From a checkpoint of a small transformer trained on Wikipedia: 15 layers, 2 heads of 64.
Each number is 128 + 24 x the weight over its row's rms, rounded and kept within 0 to 255. Layers, rows and columns count from 0. Numbers have three digits each. The size before them is the row's rms in percent of the matrix's.

# layer 7 MLP down (transposed), 384x96, rms 0.0674, rows 139-211, columns 0-95
113:127125132108137160110137101127092109114181139146150134105122123149127149100147135148096110119131109129132170180120176133134078132167160104150136129128134141112115103147117147125131071085136113123150157140151129143140148153136103099085123144113084101147158080094086181106122140138117109161
114:127117119129119130173119138093107125121136161140143121138128130143161140158107144113105113146111129124162135104087170095158104148159146094098160137147120093120096118102139097117108109176164148142172121165105135098135121145067148178140104104143117097167112127089088149134107135118119161102
095:138109105145095145151122146097114109129103172116119157148175137137095127155085091120119136145100161126081132138100166139077120135163124106131133131126145156097188107108121179146137123140150088081166099125155125155076158153111143128162151110127147134108129131105129101113118115118124140127
089:121121135167111135101079091110149128108099129119154168110162119148164098098162118141160116151125155096104151131166113136124159147131084133166160151115139111118129145085147110102122101145139123130134141074154167145126098121157120121086116112136100141136147143135118096164069160146156118102
090:118149169130132115140170132107154172093168115129111115095141148162156155131079154173093108106121127131150105134173113091122094116107148125108137134132137150113116098138105131152115095123171132125100133129096100161141167090137112092124108109186131129091126147151159109095125160149126114138
126:109144075102115150083177111111112141128128103128153150110132113111087156093147117131105133135155156126148127118075137148136148130142122139159172091116098113106155167176135148121139159109118093147141091155136145125134146147152174138105122091089150111134167146140135110092112072128134128121
115:151138135156111121105112137143112133134115148101110152163128128130162080113099159127156123106113130126132150151101097132150128133123122119103127094110145185124104100129120077144078124093150137099130134143172157106160109154147151109187156109086168102168133137096098151163113141099096125137
095:162149138139134105153120132126131066094083148097118151153112113104107158145094152157122176108114108116148166087159107062118145137141105137138156170139133159112127129103137126124129125152107131138141119111126105099111086172135124152116120152171121128124106146080132134123183117139160112105
102:120126153116103118122142127157139119175108109120084098168172169150104110112108122117103099144085090101152149098129125102153116126115126170120104183090146107116144167126152125174163097107147121121135132116094160164157119127123132106096143096146135151110137124147134111178129144141141087116
102:087152116072132117162116115148099130147140072125143113129154171162114114151136111160121139170134132108136126114118118115140145133088120190139105125123114135115117163129076101089105156134139149100153132134150122141100131113098123115131093136138165124141167143127073137147078180158142132126
103:166123101125133135122127092145113138148118166108159163119157100160141134133123108098138144129073125146132158184094146137127155141083129113109105168120158143086131145113119122100161106157085137128107160099128132147069131136111140145136113096115163140096164129137090126116157131114141111070
115:167158082108143090103104149093096121117118132110136133148116101047144128136129148154136130147111099097129164110132139125141130144122133131145126088100168116138165091125156069135172161127161136157098136149110153138121157111103130140134149105140096158125093128096133163160129110122128134160
070:112152120141142104183099142103097130103113161128147108104133155108097090153138092112107112133140093156136100127124096154088145137177080107115109110150109094117121107105167152101137125096160124140135124149125148182120133126151159172116139115127171184112152156132151131138131097142128100131
032:143114124117134107134113123134134171138159122142085156095142142136138104140129122157122082164101126104137131123132156122166164108156077111145121154133098143132134100088097127138152093111159154116145172100101102126126124131134140122097183142154139164119104111084085114154178150086167128124
081:119096156100082150118132112161140140156098155129158125130124146147165126108119075140143133146116160145097129139148121115136103166150088093096138109132151123141108170072156156140086163172148110146115134105099115151118115116106105156166105091121121156128103136100118097099176120145114134129
098:121106159147166143149118140157096097167148138144092076149142134134127146112152162144119104157133139111142126134090084123101127138150105135112109132144113157114131085092167123179172103117115197127147173111136087100150106121137097129107170128115119108136105113117156122113131115092131146112
062:121096114082112145109165092123148114116135096112141128111101093139132128108149089112166104181114170152134107129130126141117096137145088138136155113118187123149142132100067120174162123104133145115113136165120125167139169115137109121113165125152100132141092156136147119092163125146108152147
107:136143100112118163142101133153140180116183121112134114134121110122123132140143118124089122163131125090148155158171113126116055126137150117115106130109125095067125105146163121147132111105137105131143167144120088100136141172136161097116123127141160142087185105127139133109127111129171127099
057:127090097158157124104138104140100118101169152138117148103100144131144122133107159114136152147112113149140087177062084149105122103145153113147169120094114124133082156087150125124138133123136152134155138140126151127141163108113131145127148084118098151084149131097130148162179136138122089124
124:131092081092125105102076159116123154162136113141160130153120106135119134108161146149132123124138132112152173120147157126114140119108132184094120160165107137155111141135125091086079158102135144148138114105150098107133130135107127116116132137106138114149181146145129077179124111113161086111
107:119175112100132120099163127078141133129066126138196121149112130116169151109123153133152120143128124122122089156106167123116113152113101144130130116113123186125127089153125123162100163118135160110151161124142127125085159151090140123131138137112126147129147150171130115108105113105113106069
119:155137154144153150139125107121171119092118118135114166141108130130147129057159110155113148128110093120161147134159163135114142174105122117112153134061140136139109090168138095098122131098127154110105127145114142126146114091136145092164120108177124136129096110111120152159129109127081164147
102:089120126126151139168097084131163135116095122136109199086117092127143132121167119136113151114089142103155149113126192080131102138084147113125153115118162145150160116132139140133148151128092158155100112135129097147112123086133111127139134117125136134136137126107144129097148090183154122129
104:135103085162127166089158153139149132111156115153131133136117124097100088137138151125116120165081084126115090128068148128097130140131164130096136091132135140134136139151079133100126165140109135125162160116135136131169137141124086128144157128089105144158084147129112129127119187119159110137
105:114203147094119143117118141119142149103103130129152125076140073141138134110148119111123117109127121137153110077126102127136098139143144134149171148176117086128151124113134104130094140111123103150127130119194160172126117098109118139136135142125085160125110166090097157134138118177131133132
134:122141090112140138091107091105094142117126102170168105121134140158154170125124101127160127139109135099115140143145123130150118113106107090149147160145131123063099135151132112157120154100123145125148173147168132174132120102118125132191165126142137100125127108113147077086129107088133152135
083:095111142154102167135104142128123159138095120124141121139150150117197102142137145087104139132122163095054153120123103082104100135095095144127136124081131152097139133149097126106118151116144139136125155101120129130169129095139137125101098145153143105152123114167133136108145186140165131143
108:088152123156094150116126129138137141108130173168145129145115109138102128113129056173134123133093157123184149119113127117128080127119124109117116119171124143116084122143082185148161152114115137112132149119126157135125131091145126142108120109136130119114082157076124122117126146125192126126
122:141110123130152130143093120123106117077134145136128121160141099120114154123111114118119123140106090141159149132113106156149137180095182060112131187115077150155138121103100147133155166139172147108126109122142127091093164178129139123099121115128120138126135104121104109100164133153113118152
041:145107148073117175103136133142156138106168089115109138103107161122152103121160166121100175096160138114135108157089174143148142103156105120105137102105109098107128127146157126113156111122138142157140124144138140165094115110110108141089157151124107078098169127112132093154121150132117146146
029:111141162115170124143157098126158152138135139105126165061165139093153129130129160172171101123108128080126152131088126176155125086135114099132152088165142122154126104083075128146120092145097145094124136138123097099114145110140116118124151134102136137138126125127125165129163121126118133132
073:123092146190152118130117081120115157103102098132115107088133142121113160131091117142121133109151160175080092101152105139152135142101113141127100104113140142126139123127083142165134101158170132126077142134128130153132109156145143137119117133142118132186147119081179111105107162143128115135
126:102189091080160152085115132117161159114179158099140141139074102121169091080147126154119141140141112111135148140118147108126113146121093168115123103136127133117175134141145110131123105081137141145046134129127145128133140133136131131116121138117111137140117147144120106143166120134139142090
044:129145123135106147095119124127121149083052126118151117126169137106134181144159126165168135082147117112157167116122150137113139126139145174120166122135159108114074116153126077128138091118140101104107158138104138130116152094132131121137117188133107138112108137127080165122111135136132120124
124:133116146142092105142120172114157165089127143143155098117131139130080140165120130093100127103151117116082149111108116116143132148117091157084115128099166149125091104161106128178141121151107161124098136155117189139144139156127135101099098128136155127112143113167126111125110148161143129075
060:122157141147115127164127139080131091144114132173118132108102148140149136125120200085151119139120143104124109125141144082091107106150107121128147136164170087116121142147128131102087138140123061130115112130135119135144114116104156131115164119134102101119084117178126143160145115177165132119
124:100090183102129136178131092152122096116115136126128144125132108126104152112055153151135129119143109145132131134133133103148136196112154108121120146138117127129125165082135123150098121134123152062162098141114088124154143144077110156163141142158158139109130111109143126140141085121133143119
104:126115146121127115165088117079112138093141121125130169126158102155111151137121120100138116149104114130089117119171128146116158156107134114135156163125098162160134103105103120147126117105119153139148156120072143138190192117102128081146113116111114106140107149123166119115117121148086156167
093:112134132152117163181160110055132128154152156119131153119133109175102114164141115118123137127160111118126087121145095144137120134110111108143132179122136113155108068117164120106093148162096104121153148118096109139165153124108105120134144123134139096148145091136125130087152130164083133114
057:117135121115134107154090149118152121162122150129110129160192136113149082122106125132157137126130127120116190111109137138082113123134092154184155128157098088144108094097129132115151124143180145120133153146109121139103154159101117105079163150124120121105170157107152104111102131138136095132
117:111137106152076140111105155162189120153084121119087137141109129190120138123112151129083144164129137072152092108136154095100113124109156135115132140129129100154165115136111087133107145124066132133130140135153146113127123125150152130127152119122156163165131146147128103170121096116114109113
073:101104097124153128142133144136137116137125104116170091104128121151126130136155111124132133157104088135119097149147142137092093148172141087099175122098118126118082142157126098129131111153111113139116099130116195106140113116160183149117156133146170143086126159142120127104150106127080110175
091:139142131138119140123110110111148123159103103133135125127108170157092164153159167122113189117135145152136080143106115137118128117142136170131076147106108113101161121118136095129166124158150127118113114154154097141083049170147121116103128123150118092136149125120117112086136131104159101139
125:129134137130098147112079111135131131123134132139122084101137130154163074125142137105158111106114095137142130110138129158136152112177115138103113188101146133107141114110139124158142132107127149153105134067093135167121139124142145170134132144132124159140040085142137143103147107102143167128
118:164104147123139149088099116124132160165173120111153139117123097090103138130101124164139118151133163183132122116145158141149122111104146135113127200124112156149106123104127120178145111109101137145138135104103097095139167079162115137155109122113106116128119147139092141098148078094108123124
101:144157100138093142146108134152112113145133092110108141132117134133118100132090153147136087108086169158135155123158105058151137105124141131162153071125126117152142110120111168142125147120086158130126145125117173085139144139124127134158140136133176171125076120130125151129101139140136076107
149:129082105124101157113108124128107128166125140140128126145149133098134120123097172126124114158116144154144167158099127132175130109111123121119130151131179119134115164117092113188143129163093134147110091100147108173095125114137110106151143094110126135098160110141160106063111129082125159152
139:096112125156165141111110149139151147143128180155153128127104125124145124114119162138141105140122109113120073152109111147163122115100134119140133113125178197163104159128120138185085127127144105125116110099138114101147099136163121115149129125122101098168088117127170080141107096100105133111
025:095113148157149135138176129145182113149112089126122146146136110133101137110112147146138115142121111099138078135111164158169112099112130099144165120141136140084113104110114143119131051084128144108131106177105113121124101143116112121156136110168094128128127128186084145141130134139115111156
104:151137148130111121133097117146086146156134096130120126162108133101103172124082147142135085144173131088125147153108097132159129144169128117136135102135118100132110157141171090130148133101159077092169116169087141120134117119081145134171115114124144109128107133111168133124113108149115176113
106:155152158164141156107153158141133155130140154113084073117153128130133099184106144149154111142115127109178113128165121102123105094105155147109126114117129108100101131162134147117149128097146130128136134086161149086159133112145098156162103113121097146143154099097081112075125141117121128118
087:122150095123159161146099109128116103106097117092118082146148099113133135117134116137134137123123120156161139164151133079138106172140117143155132108128089129161150128154138107083115101188085123133116123097100155121147101130101145151166105171135159144165120124131103177133148081144120149112
060:134081132155119143098131129121185104127097112089196102150092159117131129106116119089102141140103167165150159133138132129143108124124139094139143059118132091132150142141102173112151130116131107093108143149144141152107148115149124147136140120122112131192086143135136107119117121161152132114
100:113078142146148112158123145135134131141209085168112145170136130118130140144133065135148115117110098095152133115103096128183157146163141176129116110110160122125127135117156092121156097111124135117117146130131176117098122129104135125124099125130157112119127089129100152099121148137125125078
120:127124163080157127147129134147117117130171171144149136168162111128164145107141148102123148091131118166170153118076099071116111092111100131102116126107109137123160139117134134120141103156120094103093141114088140104153137141116113137151118128130096133158179156119129108140128114151120175082
103:134110128096134159137136116118154133127168044114075152138063125128125102106115079131149151150181151145137108114127131135115127122159132154129132131162134160099121159129140109173113112132106100153164129129113094139092143135127104154128110157163118132119162126080122115136150152095142116109
128:181163154129140140167167135176179095102156125141094106135112138119087123106153114144128142104114082135111134146127128120114102109134095179139108122139133137138141144111144096164122109107131104094122115100110112179123128099143157145176118114131175104148107087114115127103139099154161107116
105:154137138151120135133138128105145117076133105141145118132158085150161144091112154139119133147129146139133128167158127123159119149129149117141139133117114171075107154127101090115100148159105140090117116125134077122092144124080171143134135064116147117116171129103096103164171109117166107145
063:090143148124121154091103130125169147163120110081141094110105127111136132106125129129185086161134129118149132112104147157121144152121097095122166122147172139180158160099161130107097141125148096094108117152105132113087126125161090147141158160145150122120133137136117136071134116102110156132
038:129157161100153115168161124140182133136120126146114092131110108112059126109126134165136085144134099110158147130124177169137134093129124121139149088136146143112144118132127125175138105134126142132115124108058144124096150201116137090100141157125111143110121107138106124125137100132098114123
106:147091161126105135106053149142130139136108165141122134114143140083159123109140136134134143174155132122108151126101121124075123076109114139135156143112176140157168098099148137148139106113119139149125106108134137120140092134142107140161130097186089136168131127123167096124084119146121106134
083:089095124133111161103124122123134116104102117161139130124151143161152177053112117133154127136166118119085121132116113153145147160105103117093115136098100129158162128134129158153113107110146133123151112099162112109135095124123119130159139118132105148158176170085132142082125152176145093116
102:155125153096140115066127152148127109163115114136135095097139145124108110114156163107159111118105103146111118153124114065138129123147097118115101106113135137200145087138150137167116154089110144133124136118116100148143147126144159154124121125138150113136142071144153097153099128181162110141
100:136092170139137137184118123114161071134105107086143091059127148137113120148120114098108124134108102112160098142157142145168085122121152135139115158159110131098127145105151152153124157128132115117163103123145136131074131153151130139127159141151114103078153116133098156155111138117153133113
081:130102147105162154136144119084119155136128130134128105095174155158124118162134156116128113136115151158081094113135131113067110115115138139135160106070149153079127159154134127140104144158120137093103104191105111125134132139143106152106119116158098092138111153146143106143128119113117187130
106:065112122160113100147135202092120148112120143143122115124192144120175178113160109114120106121145128140148109108090137140145091123136109096089107145140120127122108145141124097079123124123184151115150112152128133149117123113105145113128120130125154164112129143144085156102164128121123108156
072:145122114152154141148124098120171140140092099105095152157147094152143141155146071116143171135113127128111039125109120168170135123122148102121156071095128148143081125130160137141096126134128142105129132151144135146127132104107117124105131157114117141173108131102130108146150089154121144134
052:123126166107142135156142142142126132135114105115151083142139102099089111114136107121084109124097114165116117141139135179127134155130099117115106128134121129068093158120136173105154130127135165132160115131172129111148115135085190144175144170109125138118103117129080163154142081139106132129
115:110124118115126178123116102102112157151098147164157072092176104099103122150164134120108119097108165155151173129138172129144121152128074121126110129106126149117136131103119163137158104092139122130079124087125174138109124115113152103107126111166135146143153124120119137163105115147164146112
087:096162154092133151113133142087086145143115105133124104118125101130101139168161071158107135124132135154141155147137145125145119139140127171108118162149092117105120118141116115086147174089091187139128125127103131121138098091130128146125122139148128125115134127129112150090169084191157135106
087:098131135092077166115108117149082139114129117141148146120150142161173170113159103144143098169141156132117181137140117137092146115112107086135122137111137172186130088123148129106128093145126146141127126127136137126120113112139085121106083144130080184135141120090142137109121116131114166125
100:120115189104125115175119149128137159131121150120160091118110158127126129134103116137113146120117118131115091146107144184116111093071147165112139093099120141064135144159151102127112090139108174144162119142126092143110095144121092144166141136098137106150115116119168172122138136152120126115
089:114182115120100164119166147123128155144146097169122136165106115132099164095119130164158119102122114102155153128111158098113162121149135125093093168107122123102134129142128124064141114129099104158099112092136130148106118152148171128169130104161122129142124126156077123166126133108129100095
# layer 7 MLP up, 384x96, rms 0.148, rows 140-211, columns 0-95
117:138132116126107160192152134098086141120146126117116148123153127123087161147116152109144139121126122107132113124159123140146124152114147079130086132114180112098146069133115150125156134161154139111120154135101082132123092106122133115144095106191137127113104164161136091094139110128168094139
107:132115121095091097129121171156120146176130147132142104146108098165106139130159093144113081158180163121162157128108079167110176127142162133093097132090118143116145088125113129134119140128138168157182132146121138098095133102140125128144123112127128139131148108145147147086110116094123110118
082:161180120123145093115169106130136152117164124136119106128114127089141164165139114112126170105156121165127063118125139108137104109095141123121129117118168106108141123130087136130122157114115154110112097157100145117162179117119147134171108124127152107123125129125130130086161105082077151168
108:147106139133139118148171142126142100098194157137089082128163155123129204143129106107125149095152149092129164129122097133136090090118157113121123100136149175157111148106125126134084146103123111111123117122081119102122136120158137132123100090131168122147169122131116124138129148094110124137
110:174116165123116133156110145090092123121109113147128111148128121157117119159108113168162137137136108133133112094132094099112154106123149101120092152152141150121104109160102135160196124150143161140144120068092142138095154148141077077124145154120124124110109154122129127117142173114166108113
110:137110181134145113140135144118117170096137116145148161121153149135122135102135132103136102123097130085119131153120135159108112089167125100085138126130143075073114162137104139117154165142103122138115134114111118110180160057094167095175124134144133123101104120142160141121144115145151134141
103:140121133122125090078133143136111147100156142170155108111132157162147125113107127117136066111111128160108171163110135122127114149135166084145092138166154136149121152145097108127126151151166113103089145150133116149122167125089121113152057140134139110104125140168141116125099120121128159085
108:122137078148177121111170102127155155121149085123122099118135090155147173162123147131141100123128083102146132137109119117098114101148120117151131106127098105125157153129113128112104169085157118102088132134165125144136136064119127129176132108121138075123143145117145113093161154160153130125
115:120155093151121145097138112118116155145147139117155117087109104120130157117091121123115144078109136097141169136113137109146159088133159154077127141107094114103160165145153172123130161114153138121126100172111124103110142087115111134148137114127113173125109162152110175083171164113120130134
098:131143106118113098139104115132148111111151129140137130105142167092113119183133167093085090150111094130121138095133107101119189106127164124143155150133107161124140114161141151156107140125128127137127067075143161110111150145138129135124139132105120106175144101088138151129097129165149173110
113:184146116134147113084124111103131122155097173132188133139106099131099121139149137134108130082120130176120091100109156153153101121180151165121089152134164106117129122122116153143125094149145150114127112133127117145097125158145159120075166137115134168148132114109096131138094134095138106112
093:132118101135159133090141098115108132120100140130111149123087124174143141143090151117129140115149137108129131112141135154131144097130125112125161162147146159151116184122149158142094119109161121142093088125094137126132094121126100069135111182137132133110119125161165171125128164088068112164
059:101159074138124132113112130116121123150101154135106135140118107112099104143118142125118134140142128138162126135124129162113122103104162091071098141138110134172150118138130158167142175134132108121195105154081141123079141143140135164149111118179152130142107152154124146092090140137124084092
089:130115111165165141105095147099119109122143120159115116173132170073091099146156140131105133155137133126153102118113114129141137077114137160116155171122160169095128108129086114127111146116135120122118132098153149150115111098111146087145136105121117127149137109116159156172082133170148141072
098:165117114085084067133165118161128144119151127137136121132119138148132152130098131125126116141138122084095142143158152106111177119123113084088148107147162133117091141114154128144138153125100126148142161078144110140142169122108064135146117139126154166114169128127143080101152128113106137156
071:131141117133151124152126156123135138159171140140159126142154138158122121122104153141110109101145126143103124104118127106157136094100152110124127103111116123086136134169164121098053160082113114167093121097112099130158143156127198131161125145124111127144142108156129114127136146061109159106
105:165171087137131095100140138096101105106120155110148150097152116126078080107182171159140098152127136141153137139126152121107149110105145122129133156120123126076161094094157138119171167116119154154137126114152100119152152136134114138144113132108134087096112093138164120120150111154154110125
104:140142132145141142121171114113121098097113151109166126095071107151129130120145133152108123124149084140174143097152135133138181169101072084137094166078144124123111123126129128105150098148117179089125141141153131124089139153125107092137117137115125115107122145184141141140155140124106137120
119:138124102139089103136154076152172164138158085143098097124143143111138141121128137104099110102118080152132133161112096106121103106173146131106148126169163110128117127144125149167092124167093140178133143130097090103105137106130097120125106106106136140167114180107138116137142122122146115156
098:090169182126111106164106173099099164100142140184142147118132143099076124146132156140125161139105119149142155098130101096128133095115147100128143133113125111158133074163149131115143164117100128134136125107152160114146095110117101095103154139120121104125129099112183109138138112091136127143
111:160166120122121162148128112135103175156139133122136120093147162130162111157106160149135090145101119106096083141133130142075163103132112127107091179127073121155137137153100114110120103138137148160111141106091136160118109140139104118124105137102132142088145145139170124149066134145153111137
093:135114130133141126078167111181122101090150168139086109118149151101154147109120148110114083112123125174109152157142092182095121161159107121131190133143109156123133170140107101123123142123121114124111129148130112159171132136117129125143156099136103109130119130108110107150096156072120127112
109:141149146129176117157116135111103122136128095135097145081133183164141114150139154117119113085113158094115162073139093123136122146097178154138146140136121126146144142115128119099062150131133118124132102165127119141114129121148117153119140058163133071117145121136148127129159108105143126152
100:143133138091166116175112140107132125112115139125166106111150126154111117134175110145117143118123132099083175136129123138107141180144144120120111091137134160116121128158099092108094130116091163129146111122125126131140080079133154085145112130110144123091147092156113146179183162125139112097
110:128145097140150117065143166116117161142146131094061147121138093138129147138108117141095184160144121128095108089128153171146136128134122150163115142118155103129130103108118127112136128139102110116156087151112090133135122182090119109117133120133106100118158156122102117182095120113163149124
092:140127139165128149127159142103147118113182094124129144068147123157109149109092125101114157163103114145119095150140139114062079154153131137157135132097148087077135134122146101161154126147135092107124164143126129143096113127125107145131156145125143079128140137127120122131156106109130075156
116:165134144161081149129150136131094124115154138179129134113178128116105096132120080133099139128155116109126132132124103115115143126119150084117139162129125120120127118101075127160153196167124126126150103107110174115145150161109140151144091091131158119153103110077124134124119123087153154146
109:123137112163145113135127106138113152147141132140151116121080145110104128120105135126126127132140137140147154118144117130076114174130150123180141145163147115130141140134116159094115117141114155137060132115151094150107144149059111129143175124084150057129163155152158091107122114145112121105
085:135131125129118136136133131139088143119131140141175161075141116145105152088181154137137127151111150157144124112123097153103133138105102149139073127172127160143116092121138109165140159134110154095104080113129136149084111142106107151117135130144120106132134099168127131139107148149129048093
059:144142070106097131100158133153121133139130150130110139131133116126135137106118130150121118142126082157107105155149116181065137116136087132092162099121174187131137128152122119150133093137151175159141108080121150130145129148102138108161119132117091158116103162154135106126150172143142129099
093:132108135134114121116116073130149132118159166160141104172102132117118120154175155116129117134161147126087160103138152121139170108155153108087105135132112097118152156109100183165160147111073135072148113135106116126109119146149134092135108114133185124126113126124158122156124116128123136089
105:126057157170137097168142126126129162141105113147100114115117150141128135159105101121129157131114143118102075088123113139154114152158110113105123152103128125141169149145109140124121139171127124077178122097107180135093138108151149114173138122113112128155162143086083120139144140120125114144
086:126148084119153132154132161117137132079096147128185161140121138122103169131130128140109153128145155161096152121116110129117145113169133100114091116133154128114144113155103102089116176117097112114175150105097118108118185101083165114131117154083136142105123127102102132097157131124163122121
112:149143115148144136115163085113099112140103133119130210096107156150110121114101123155111118135146128120089123109134147166111142116093157128155160143127114127142139168114138106124158169094134098128112114087139059112140164127146124136145159168105096118138101152112122090142113096149161135115
100:134111216171131104086147128156085122148120134117106096114157121138149162126124152146117140143149123154122137115083053120133150116134154143140132131138140151118128136110160131120115106134091132147093134150136159095131109116165102124084143128168143107111140085129096119148088131096131126108
115:138149078162103091113123144139100115133141132154146110081129102127164142151131146114132074124123144132108157140099159152140162123100127095165130163130098131109117137141147150177102139132146175166135166115121097146122164117106084095115139128098137149156119136112115136101054108102125127121
089:149108108132135172058171096179140127156085171133135098101139133146118106170151134097105156138134142142146111081106097098125099121128144131136100138106161143108120109124171120110115130138092129138136163176087102111117122133114128164102133139126126134127157136089156130159144136109137096106
107:153203101156103141121171121103093119119132123123118115126131146103117108137129132173109085106099099174141149128167133147146149110091147101101137143144116141125120138124084103153178149100130127148095104095111135111115133149117132127168155104104180132132146105128121083112135112124143157080
079:154137075132136107146086097117107095138133129137112144130139151172144129134137124120120127099175116100113184119100104125146141128175093102114091143145100148114127098130112146064106135104117130158141151111143105188149066156141165145113159133127111119168130131131130126140103152123136126091
108:143143124121166112141140099154094109126102135150164088128146106067160161134153133128141104124134117112138160136166128128139094129160116132132176115141102150117127120147154170111088137133133145120128168094133108135127098109068156128169106126157095129095083133143135110115113173089089143109
091:122125087154129127117108113103068153141098177155112143178135154124098096155110123105097083136115124137103155093128106089140070139131112149142103157177150145149170123107126120137142157103109112092153118138098180151140144130130117167135158127141138110146120124117132128165124154111109101126
107:175142154107139119142132101140108125160151133146094128105169128087114115156140147113111109097167123100118143143114108112119138184134173122150130153177108154112152127109134136142094143134153150099072098085146114103138141114101124117131115136161132136123131117157120136108090127114182161064
105:134113133133134145119157130104138094144111140119139138147111139110134115153092096139128178127122134131124129141137154143133132093118131084103143081127091071151094111130147195177144167124107135130123116165105097138135151126099086122124150105152115090138146151119181158175086139114106114095
098:164119128130165161154139113134091150125115153131085150142142158122144120136125141111118166129079128102120110117123097139117153126160101161134125137136116103085125126110110133133112162174136108150115097143133155170144128108114160107100149075096116047121138136131146093185111159126141093137
112:100092143193121111096115124130099122145168131110148110126118151170136174129083153107108129135116124175147127141072141143143122158110128085110125148113139120119113149050099106080125121163110161127150156143108139153154122125106106143114128169141138132154116137139141114169121112141113108108
114:120102117150116123132198110158096146138119138109142112135136173117086136114052098120128157091137121074124143127177125168154105106155103160109130132144126094124133148136141146131114201126139113141119139105121098148167136120087101145114103123138130125121132128114123149178109145119142119122
110:168130115123121112138109135115111173137112098089114107089097129154142112149142111090102181105123108166157120113123102148136125106175165122122190166111122117122135148126088120142137130161125156156100110136125104152089121102127109123148131137125151109160098132157162158124154109138069138170
048:124105112122094113137117155091130123117157152107141155056071073139153146167113119137111098163144123154125170159108134132101098147094129133157107150125147157124156128137121127135080123192124151159109129114137171122128132144142140108141083144122146132092128176134131127118155097120131128123
102:147111102180117110121134115143146125160140129140147114140144116172171112145086135161148124118099111166115126147102115158124149133162135117151087169083138100143125168083081119118091130169092133154113159099130149068136137134135137132109157159137122123119157128111130105105116082114157153112
102:132147120153122105099121151147117103148077101093117120087117142110113136058120140141117120162140152117115118148112138100114144118133122091165137138099163171124150149170123147106135112162114130149149137102134149149082119066131193118143124151107185143150090102120123126150128131131153126131
093:118158112132140131151127137134157157118137123098142155142124151152145125129151161147079137144133111108134145091121111141154130101100107116100123146128120080145103146170169116146086150079099080138104111158123167149110129105174105097152132166166151099137156152132111141104089110133074124102
078:118187145113135138145117132130178115119104139126170140111135145117138083109119105137092101135136121104152126128089113180096097154172123091092145116117121114135129117141197112125162130137182125121133127106127175158140125144143116126128145114113156098083121128140116101130132114083125077158
109:130123135155147158121129126120098091152113172106108125110109177113097108108125137131106160139139196105098152132180136155113167151118143109105108127095130133110119089166119084143126142118093109118141168165105122149142111141084139114146136156168137124136112123167164100157101088107121129124
088:149158105117103111108165164099121109154119111103141114105135142159133166103096122155157114127149096140101121136163141171115115128141156128159134162109156138096155116120111098132105087113167174144089121166130078139097132113105133160115106117142188151119105104112142119093081155122123142120
116:128134108149160122093090156154079204119101159135151136094119150131110136109129170103128142104091143089113144114136112140116159140118163107119105156135114140132125072145140136157138129126131153090081111117122173109161132121113157093125122121139137104128101119165119163111119189138119120127
107:175124122090154076093133130128121118134123138117143118119111107084126126122157080187135146109117118158157168106100140127128122131149129072077111125126173140112168167109147169120139150149120134116155113168123107123112152175122164088120113144122136139105118154129147137110097098155136145146
106:116145139146113129101111127123120127133093149092071132131079101146180135144113121099103128152158129149198120105097125140141162124135116132117128140119167134092135096145117120146151142159132136107144091151169147126092131125129129080191153134150140144149093107148075140129115155089121130117
076:135154108140137129137145087083116133112132122100155119140123173121115152137152106113127144144119079105160114080117089159129137106153108138121169143159143090146158163117129142090119129151097112115132122169123146168132083106099134146153086109149157118119077120143118186134117168135157097126
061:136128104163123128087131117137148150130162147116125132065123157136121125157103114102149144145119123109138146127107105131082074155141132137138127125125170140127134130146136146129138118156074178102118126126105137098115154142134133114119134152126168177052111142124144120171059118094147137147
105:097146119148151101138113149153122075138138134127144167166133134128115112140052151136100129133137109090127166078122095146149179152130160159129116184124103142133108110126140159104124115098143088109151125148129117168128115088102126098117153143172096110136125146110104112119128137149152104104
088:110137145117155096097122125128139132129139128143189114142107166131127110176111102104082140145138113145113139137143141100118167088142166146126154083119166129112114135145079157183128148129070139138097113137102098113128144110123156125137072087139103124140153128189144141144142129129122137114
089:122151108170108140156137162118093146104124180133151161140110127133130116136105092166118152115147175084146139114142145120154146096104146135129159131124139189107106135129132144093089117155124111133128089086123161078119133137139129107140122140118134140142118160152053130132099113083106152126
084:101141113130112132129110123098097192132130104141100175124142127122115149099162107110103148145164154161123124096100115118130152167142096108107101087123167130127124138141128112127125143169146132106098142066127159117153137121133156146127101098166144122152131089110073149176150146117133171135
113:164151155108150086131121102127050106151165122116143159117122112136115144146179126150095127138135112105135134104121128141110161114159150157107112152128162148157164125079119099139104117122136147115157148118132105114125115158129148151150075144177128104109133127085081105099108104152142152126
107:088140105116124136101176163114118152082112165128126153106118163121128166150101106111132133112114118157092147143104139175153160131138146097126154167114124127085103141148107105135092150089128157144148126159072109099134092139123160077141099130123147113119079128122150150143114116106147117148
080:094145111151137101102080169132132135140203136099185157124119133115142105112160189143095072134145143140123169123160133134152097122139128117161134127123144103127133127139100117128133117122130098162120108111125140130133120109109129111114143147106096161114139113165101097115101156081156113091
090:081144128110150137079160120158087094175141129117135138106107137137093127117094134144093152102124106111143114137108159129125123128084131119115133136162119125179137106133151137154117143101101112084091112142142133194116166104120142102117108144126178096124125171129138089137149168092125128128
095:134160097131137098155102189156136117125105105104144138132114133111090127155111133195107120136136103140114081109097104138125088088125155133113146185171130145127143113146169082112111144110148107156131108093117110094149129125148111167115155142120137111141109158135128140120111084156109148101
097:126160138074122127141116119141131093097097149092157139142103140178107093157171168134153174126138109135120182144078104123121121095169114127109116189145118149111130108107133134118106154120104130127149132132111141151114099110110117139142166121129138085138127114142136145163140092180151118108
085:153126155125173153128158119079125174108160139128137104129080140110094132123143111099095129086108128163139085135168101133125115099122135147091135131120134124118127113171106144130112164137142115127113105122122148091105134140129168135170122150151146067138171107182121157138142135075122127141
115:126117077077135136138133114158089145161128177152115132113104103131122159105124163146117154110155174126078104127132145116135104112120121121122117146133139142164117145151175130094118173121129129109087136170132149147150132125102125116102163151168122114120158065121119095155117145101121079120
109:107112092141115126130128109124101083154123084142114101133153132109171128090135168125133124097187122121118104098141141134116138096138129117110127098180154174161146152154137100182155163120121143164071107121114114104144137142109161148126117092121115125157141137174120105151136147146102103119